python train.py --n_layer=16 --d_model=512 --n_head=4 --n_kv_head=1 --head_dim=128 --d_mlp=1728 --vocab_size=16384 --activation="swiglu" --norm="rmsnorm" --norm_place="pre" --norm_eps=1e-06 --positions="rope" --rope_base=40700.0 --rope_fraction=1.0 --qk_norm=true --attn_scale=0.0936 --bias="none" --tie_embeddings="early" --parallel_block=false --extras=["some layers without positions", "short convolutions", "capped logits"] --init="uniform" --init_std_qkv=0.0294 --init_std_o=0.0 --init_std_up=0.0294 --init_std_down=0.0 --optimizer="adamw" --lr=0.00108 --beta1=0.9 --beta2=0.98 --weight_decay=0.12 --lr_head=0.00846 --warmup_steps=211 --schedule="wsd" --decay_fraction=0.808 --decay_shape="pow" --final_lr_fraction=0.05 --batch_tokens=[65536, 131072, 262144] --seq_len=2048 --doc_mask=true --train_tokens=1038000000 --steps=6748 --dataset="wikipedia_en"
Each number is 500 + 50 x the weight over its row's rms, rounded and kept within 0 to 999. Layers, rows and columns count from 0. Numbers have three digits each. The size before them is the row's rms in percent of the matrix's.

# layer 12 attention key, 128x512, rms 0.0557, rows 0-127, columns 64-127
091:436580483472416387511385450526480557416539586517584446438542555510427519538476520556515521461521452412383506437514476505508524452461415528498547490534474535514517462510594410552490490476457511
073:452470486460427398514467422385478489404554556576499518510531539481367473465441554530522444476483438476429515397457487498505479439491510491514568495470551446524459544472552419589494544465499490
143:579495578503537517524494458475468442536514424613572564524469484492512429496534514475496462513525518538522591482453487445488556543551552444470437480434527442472473487555427556506567519561524433
095:459570522395406445592427468485543510465601586479590467398570495490458556542443528531458511524601338432388619421537382493483474472507424488490592450528505471504477496445546441529480473444437540
104:581444544589525524584549513430413515493433462542544621527524447457485451415534503446479520534543525546465477517475477452527481552561486491491473586464539443500498511488426411499432534470632421
106:388541459431414429532446531555542535533585565482509446427536571475487545572406477499407505501497409393484557468539406546455546455434459506519562463605457507513472488489553553569470497485362543
094:545479436609544504475518514544432460460429493473479561592430529522523446432572414466546511517470641592542484538472613554520536556481525535579515596454499560503565454492510529532555498465631425
100:442518526407564549498502482537477599511556487483452502536476534546493555490424534524559473564507520494524526533595502481501440514471490482485515475541460516547530520422576540463586491526433521
101:470508518593525494494490484508486525474384420469584584564460502579501431457532426397562423472509538639487420538522583526458447563437495538528588536453472510542480515543428554453597519501606481
137:446556538438486499588389504538523563601600537467693451490514517532498582547436507512476445501546431440458582416555399503448500463447418517500547443600528519564489500444614593522558519496434580
069:480536400508505507432460541520491472424506511568468527569450511534501449521555523511569436497493553573565499491564586573515517522512531591521539469459489500461594505550447469524495472438534459
098:525507474581527477522528519546489547478419387459458544575521558566506403414539488425483439486474576597504499524510599536515396573463527483547541561446512546522587477415528486465556482553502496
108:507527523607531559569558515558470523430385457442486585537436494559536503422511511456511449446470581549540442545467619539438405512525552493546492477463460556513570488490488483474533490497576452
072:503565523528528521508528569489486468395394435426488590511482496563470436450435490472517443511493518534536502581527570559490506554548536491559508455494483590487530493507470522443514454568467524
083:527552404576481499558515486530514571403424457413508558477474562475528512546552458496426468544425541559527482547455579540434502560469538468558547530530472536506560468426481579422589487524530490
098:528527482605557488528582496482507528469416488477422559567471511518437511435595427467543515479455605534487505573443621509576420540517554438514543526467494468492609521490452497467572448507543449
096:467501581581488496506516548534479580504439427424534541633444487621529471409491503454561447510561590571524474494579507558529440538448438547484504546526452516560552477444507482492562465555495481
103:469494480547479496498493506585542534556514591475581546574463484571412518477439414543550457475584508514567488427587484574497348561460450550481533542630549502538527555455520557490539496533536518
105:514538460391444517474402428483456533510533563576478458433549443513492541552498571557511550551524453340502598537475429481538545505570546504523379416475526503509398562524515482487477533463477468
101:550543546422482478492432457445433460467506475576455479454551474472588458502522572531481586490425455470486555527456503501493613483497613487546496441463526505470392522532483466448409585420455447
105:461517528404432501504387498523491485563596514543501401470498531497510495522460552502584520568459419438441582442518409452453647454526510486515426404517569570505489545501557466517473512482418540
095:526464390559502500445569567519557536545491561381545537533475562570377545478500505522516452499557540444542463530503481534500406583451477542527534542590495474551575505406519526548572488583480498
106:491468490621563519548540544527529514475408510404545596546401396572457506439476395494542491515558560525553444507533539522518437585485388516468570570516470477584488449504512524514595503568557485
080:469508498533488478519533514532463534476442524483573525535424437540499492512528509501513410500565542507559555453544483543532453529456371578428526561578478422580479512470469591512578521471520496
093:591539475590486494421543502444530448434434535568416470487467579456458478493514473545474551442490540515520476601485575507534532510466619518476508453434537511436537605553520393576464535414525508
103:484486507379493505406464415481481514469562490588510481445571510369579500583514539612479476486435432431506649475500437475565556452517549503479464455495555468427435515515467449547427511485457554
118:462497546594520525510520520640464492438396466420571541505405430567538472377541445486575522503592536527511551452584485540473450542493421537477526566527478532558491416509536536515537421552569536
122:493526523464563537533494431453450444476498484585408499507533419394562437489524563522537511506482444542509507510474508454530582488575595469503472465395465498416461507593434501446419465428543479
102:466492477420504500446429484473528553514549501642463495504508545487549479482518470566560499547580472415522596488557359411513508472522490549623547475548530486510464532442548504550502462512474556
093:463452463524452540499504591556528521509454527494556483544363472503501580409485502485556507467502512428506575463480510558480438521491406560499569478577506512556506420482549570480513509524464498
108:463527553469441477540516465447471496346495458498419543467596532395610516558478528481526474405419451574485527566468495522577380461495589487521467455530543539397471544541507412484432548456435534
105:490512407387521469491591388399503544381596570509445526464525557488475530536485461513458511493518461474458500653473501485565421443488583485547424362412530426392455640360468452481457521417495525
086:496514572521535483439488525514504544478442508463546515524402488563566522449495527446533562566493513605434535538509408570524508551427484569423500570519442497529420446453546423470516486468469511
102:474514545523499498507567530582514484561428454490488486596512418593521517412519490504520522555463493482427465395546501668504561501449448572457575452600447481547502519471478482486471505507442606
101:615598503481460494443499468495537534488520503454428524505488503461552568513542476485506462524469582444506498477459483467457509451446492566497441488371533467472397459509553530574505558440559441
099:550512554471505503522567444432378471413479499503465530493511506467522525465387431523508445460442467500474447637463552468532521457538565434504487465483496576419599643424401435495391529498540475
080:539557456464488486564455543488536469459558461401411467428562565448456484585429489536464512483510484464474369553517517420488499464509555357570535542490532519470555510467400444532494483578440499
088:509472508498508551504496500477488491517608469535482438451583601511448467624429451498462545525467442486416502534520500481504500481593557421548477519463575536475604517482489504484443429494504509
122:422454511414495498577488469405542524516587503444384368394532504520515518558453527484510420515513513436395515511399502522511489456479551442431369474486497590469479479533538471502562484496411486
096:455523517483434532503389523494536588452491576462546485472501428539546575488472482540531456495535477440489522435504432559465460478406422555484501438609497559516464430517568511572474531449423544
088:529461558499458529476453519569563478599562461529560396524517599509506541530525558494449421519496501479463557448494395482419517562438495493480429504543565508463551463467559517507538500578424494
092:431530432501432541562474567467430465645465562528605523483530463584520557531487544427466452473530472490463537415475512522456535470544367526486507447479436523580493468512541507490609425490493569
093:584525511492571552455489560495526491553535453518583549526461406510445464425410538540531513575435431479539459475497523492427560475499510427429472467527478561493475474519494633584467541612483481
110:394511521498470535532438544553501566551529572529560482537539525591503560492463436526438472475581420472462587460563432576427411501407428612517571532502487566546530468519616476501464507431512528
101:558458484532478589554439482516426455411490526432574499451511488491510499509496515491597564444484472480527469533511490502472476488476506475461556550417517445525605533476524507484458537480561428
088:475452573499537432602547445485474489555562519478529448472549561490487553567451471509448452450393449627466510552451461551465448431459493505402449474505444499421519537502493545453467509449451558
101:445510451518525489494569538595479542439589470507465435454492536524535469429589592431525561556432474418441445487525461474516475492447497477559506454442433510467533498409571409532431541485498512
089:526495611507542437517556461557498453445477508484488514509551598479528522523500465476398548501415440519512459601505490380494440471456519488470539515462525485500422640439488416400470581468492532
091:539552600486490498571467531532507495551545501462490529489542551509521566515493541471475633518526498619416628493452505534461505499512501441607542527477560497459502452445457511516452565579459416
095:455545639526421528435501469438526477531477487475448468551495543530504505488485436518488467472508476458427579581548536538442561477563589482520558552424521556485593512532589443550538455471509447
092:466513533500459556513613535495493514640491504508439460545475492492547526442475491460550379501611469414461492503530532539540454589537453511486491575513521549460456604524433511474447513531438549
104:443391625497623583388469518512499498486481512427515635511528445504466483524479429525502501500506419524614574545537533537566532616513473482476557535549494527634537523544551545459463497489570514
103:503488396455539467475465495537483526506497550487502468492448449439622504486494512556496494447498455524527552508491493528533473577478486509437476525605479569496528544507402549505534550439490484
093:458510504512499542466458581489502531598590558589505486518459528499475523444519476563502530500526505512512453489546402478525529514532467566564425507453487497466473483508556423435527520525503427
101:442487495502590400536511429471507499532410482418543524504589532554476482464501387537417460553548498516519423494525506550469530461457504511487580580575426460462494614482498457477448464476471522
101:477435573508506564475391473468480494432463514468473515464541457482579410451551469523558444501523537507583544445549481429431514485512511535407488445486508434548466496476492541416547418555483536
094:562518642483588509406508550476446427627498433407508476579560596502474467502438507488561549504539467537460481592462458509489562533478566452496611484595507586448591472581537459425497547566494492
097:450460438485628465546542521566553499517519540505439446530464478385506468470506451502512568514561518568529496538468558411523536464429552479507466560495382461513436471568476603440474463553549484
086:444455497468496528636423466497393538527572568507532520480497503510460491448474508500569434462470461436507498526435492545439396554494484526490522413465467548552539472576489499381428506391477551
102:531452555529569535558467552469550525520575569461393472503472492438487519569478477488538575441441511410561512538459551514490467524472451541477509452513488386539503486460491426490469473508530401
094:528458498489609545464426519453474526507476520496531537501591445544514474466543496460505565458546402521502522558514512502501417527506431534461497491580496396588515413536431483528411539496511552
097:584533544483425577449435634560481456461414463471508517448514518532462606488481444560445421449568441537603511500476452488493509526464446545437566474517554522494571457469580472560521532556461481
093:525576569481462588622466452490517470534438536521502419616513458542479546465533502519570492452476518486370454510515471533509439466532547530413521469489459493447468510549401529485553447572508600
103:518498535525475538557577468491525471511494474540467459482457484489559473496422444512461568532547513458456512499522490471453523460497439635440513574528504444448410533589501581446526452496519575
129:552484504612587545518595534488440496479378457543481598571510493477492441386606433408490523532508543593548500520506554528564482575512552513538541585437528395533538530473442489479479512501587447
107:535481485609581539455574497467463468438391443533425563586465519486507424443606453409543514556463554598524454547512548455567509564468563491528561576468453451560550545525446522472537504501559442
104:471499508514417508457497488450509446581421463522376476510539508417428432602545523539522455534466528469521466507431521474413663491501530436531507512413437481522417477575448511506493531462430537
085:460543495575555541506492487551506544475410426490501554615511524515458462403543480436590473527516502587455456491519563476573460516479501538537561590560485493548547427491501480473575555533556497
100:434454494544522538379572570495450495554502488491374550536510516571497460452504494426591544559509563539538425569525567525634459575511514513530585572496474538547564550488528515446528514476542515
078:461443382545474461471510464492499548425459455480487555524480515464525499469481488450541496479535490536401504512483542542525464471502494563535600522542455527548440497494490567481464549487446542
095:548410476486545533463550505425505409490554539568454466460471409418515469548545511585430569472446512451540514508445508502486585537522580456477406476443538453413474546541414459482409534470528463
091:470509516410463417628417431493604469548522532517560411445545538485490491625511484510477444506545451421481547495445399472447535525506498492540485454501515482525418487529471600477499485501415542
080:536520439472533526496395517549431472523578568504507459466427485423473458595477494545476481433442484471548573471456499511412587480512515466530451460523485502488552420570529573555478481494505433
095:496524425544471450533492501474494615448413476482485539498436517516515499484499502491442429463488628477540464486414499562467478502553521528597481440545506482517455525416496550537517512463500513
102:539513405382536462481507412412535482453599612529484410387524488403432507611500542586455505457454508407516503513449486494545521437498545446526452414473532439440440539539487481479447510479431539
084:454509571481511435467462489492476463492490543584528526578512506502493369473513457521467502505487475579468521518528538451527502564486530547512520528439501521499566493467491489538449467542491446
089:563556473446600549470502432385426487468546531439470512415565451430534488600556529521441433523460501482425496624455523514512491576498553439470497482485498450482554515460409454485517537483542452
113:497487484383492472540479391400496489468573568563468437434540509415518502609531540563414475483429474422527542571431461444466580482498528473502449419432505452446493498493489542490450479483490475
112:487526546427461517450445424457459422524566504586511455442525460445518480543515530565468523477522410477496473496501436441536555491540493475461428459453514455453432505519459436539444514543494493
088:484496530573523530500521566549448528468428450473559532583412527537555453477520474418588372517482528568451484509583536482469499581424437527442497563555434485542558473479458523504562482569613453
090:524504503511555470528557530460457448383504495512487522465418450439571424480484526543481535511470553579515457564510547547557522538481517441489536494486561567471529519552513528457438548528517418
105:501505500621446496555472595538483587442394474450527607562404505560576463433462450447557474524473570590473446536582495523535434538466428525450590603587464533574534472541567554486583487566535535
090:510519428572547470498609495531471541551463538470415518519483443400450482484466492485516498533540573508606472478545543503653396577532538534488559580499513403549520517471475535507624457456553496
106:581509453401561532496503454413530475480587547538409440391591528362438533610528503607518532475497428397512524577430469464530477511518592452515452401474531465422487576513441453497432489499440510
103:563469515490513482473497449393507474570466519532397484542553552485484470546532482521476548515480509540527476659411528502486542456526656475539394459434486398459412573488438441497498511455547481
104:493462511592432515537525571624496507498428430465550585556378478562524517444499471486516449474532563564536538490559537539499467527508400561499560557523529513574501398516492567500529487536505488
095:426522491480469540562533529497526454535451432477554462501425555480607512489453473529387484516464487438448526478484502588437520481399442562468560498544487569534509495528554630505535528547513475
126:527558495440528454528472425428441449493515479608468468489588507396612471500545526476499560536458495562483563508454507470559635392520573466492439500434544489412458497574528470522446532439524469
093:552492490590505505471595553521490507480421485359517526555416516588480513422506423488519479471506575543585431535461562569491379570442423535488543509513441481502511450466461523479572551502531482
090:457517420436505531449526449481462555458548486485462511497444523478393433580465477513405504471538506469426531499449533492454482497528630489550382468527559469439481528445480516480454492530492491
097:443479519466496547454436492493559443467524546585443501524530468456553500503463582548540501537465476533497512552528471514560543478478524498495364465450548489414522511623520477458464486496456586
092:509541537441558511493474482451529485546478475521418458461629577403473471558488519530531488520441470517438494555461535436484543394554609422544454483424524492403549508510435443526474454491485498
096:641527350483518466521542504406518492458588543598493504455487549416464554566470483587426573431463495432520445547531472470472464435461533510443457435466523421442468581450507432570506485470505479
120:435471495390525529490480432453490482598557507519444465438532497489506438595455565554511519525470474430436480478428497474470561469497556449483331366490507504468420525502471530468459455548407545
083:493498580476433530514491494403526492434506485511440431464559574328537468599444577466534449470441503505475454600465528465507510476523596421568499534474524547372543535560460481538473445454488503
117:495454416557532527468560557548486472533514505432507494567402502514498547470481415416521498540534551544431566482550555607527432531587407539444588684525484546587470478475527528446569555522569418
113:437478526473409589464460467429535487565474465606487436507599553493503582520464531534522484449461459372442551574501441494498526429532546522453456430416530430489462514521526454542436493439439490
097:516456465498461540503534548511501488587507473514600458495505470516558542510547450509510462510549524502510554530460479632433459510480411513561404487490502493528486496512544516496486552439471470
100:520461433496432576476515507503490468558594582404574480430436496523555590547484533576554415479439495462454533449463407633438492514556444511407395441562545528495460537405506472497544567550456497
105:478563488544560494458522476527463505402478443473438494438522525518391581528486503466599569528433504471464402585497502494449490505485442414460453433503485498479504541501573442512513543478512515
119:502461434563510482484553542488551556481451495461532519543401464545462476463482491508529494526466527523575468507529525545505460579561424496471583505534489517573585485518464630517576464585492521
139:531524472614522474514575535556471513495470472429476561544454521588482474452535487418534526579571593595534458454516601522512410567548435512504535655475504503575563463508479481477518472519580470
094:565519498491586450497585473494448471525572460451481524496494559422569436495576507419483517487490472541523596535551463436582469558527568462588522529452493379520520569412461471487479530535559436
126:548537552427496560498468463494549486462583529449518406452457554429514471594449551562462528430450422524451491533446510498478583460527555424532427385441572510391538498486488482569492525503507512
106:570509502484472389532504512427445497428480449553472472496569532501536498573478557464470524509395522578371475507367525487503561435525579482462440463478493490389451472530484415490479483511447508
093:535522567482484525505445500534375514494566570572589512524523553526458527463454561544518426557492488510501580401548453524391476527503486525547468483484526515469485560471515540487427483488482568
095:560464550483486490525498501533569453520491404593559542465537403485517512409601423375613514496485494570493607543531557388536435527502504420609467441499500495548519519421487479455500467561540592
100:446435451502471527551477505422597501492492470522461524406587522544442493499545553555449541535493528486523519480557413466527528457597483538467479531441496475513538457473500440621507408473422421
094:496502500481502451500551578574585497496438465557541519561496519477497548486551438566472432510431487420479528529465576458439566449507533491581430516451527442565439498520490497513458549520451461
100:547522442488485477506614548526518523528517534531488461520507585353463487503482630559562485528458505503445467479478508535495542531499518531470505555459438474483456505514502473460554567538580465
099:557446495504443526521504504512551503478517471456536509498522516442467551522548448546416529489439388448678461567474504508595483489509549491538516499472458387497545497473477486406485562505431528
108:590490565499593446490582460487398443527492468454513581438539454541536463510445574392427586454484498617449522590481499491570505522540510521489492468480506453470402522439429396519431503536467481
102:526443495483403606423493591411478541554479542488486459506504487461512510457452484568517559560509447413544524526433530506407408501495450596547499579462434452546504440487419494403572404392467496
102:425459506497502534488414506563530495510528530527572466483450525517477514504522485585519474542532486454526479369533420564462407528592468560478474502536505537472489473540545570478540511445497528
090:412522477511489497475483501541526537484522519401399477483574590511520488545556587459489597530436575603392472531518520422466525425417522449561401592393508542479628469481510447518528488488508504
092:458378470504520522522493538418498514522519523528498514550390473539505544555565397459511467523566522444458534389491526514552575579517560491454577508560423487486609540543506583495556493548487515
108:575439448490535434431532542448478428488474455549434562490540530489462531582552488410524482487483487565552507438490467554563507521449508462531512441521501402512517480406488463537515516536448444
101:570474581502502483371462465567450494462503408538550428530491594490456359497511455500482389583524508590422552566529450495481546551555565437460474602510472524381578519513470531465597458492470453
099:495574469502494491490538535484570524503537560491437438472629587441512591501581543414596540491427543526449492532519436563551497458534496505481504461511512514412523486452528417541512510412531482
099:521455472490447593426502549464494561558501569568490474445424485477428437477523529508446406349539423452478504534393525487492525466522518510570560425511517432561588539397435508582542424473399470
102:430533536505547558566531568562562475548513579462487524479464437475512493393479509443496551519571449550450492460536535422520514566504510549567536544456487549557554486513470458442424511431512527
104:599455495531613419458559526483558490482504480488541524520549482430460440431487567482529536471461550528559439578554480464573613568459564425475522469443499421484492531490471453488454505486532513
095:489452618503470417519415478498426543477501479526481477541532493504557467386511596449512517477426569562570499470476438505317462558477459521444586461450506528495586488565474459435496460568519507
094:543533596500485516542679507510531495487415531532451436467523606416449502528484453509490479521409507546409568518463513476554519465419601431498502541500527539437521554471489489546466501529457500
098:476549431499658410542544410498507558471539570491409569542548467438478531507556483481555476461491484507521470531508571491630482515466534433476462509533425456453527524539484532444531438465545538
096:510470494513479545538525471374389485382481547448527507463548421422388481574472461469521554500429433511579416567441517478463471477550531464532526511454444510440518545463479539478399614376580382
082:413469484478476558510447522542477539542544581498618505459583498524422560474556489484545474532506425475528574442534416548473490512521433487535533441555521490570526560462534473470421594410470534
102:441570532511487479546475557562537553491523468557435471504525572439435444451587444484506514455425553483394474543474406460529507535535571506522484503547473464515502427450476506469472448490467481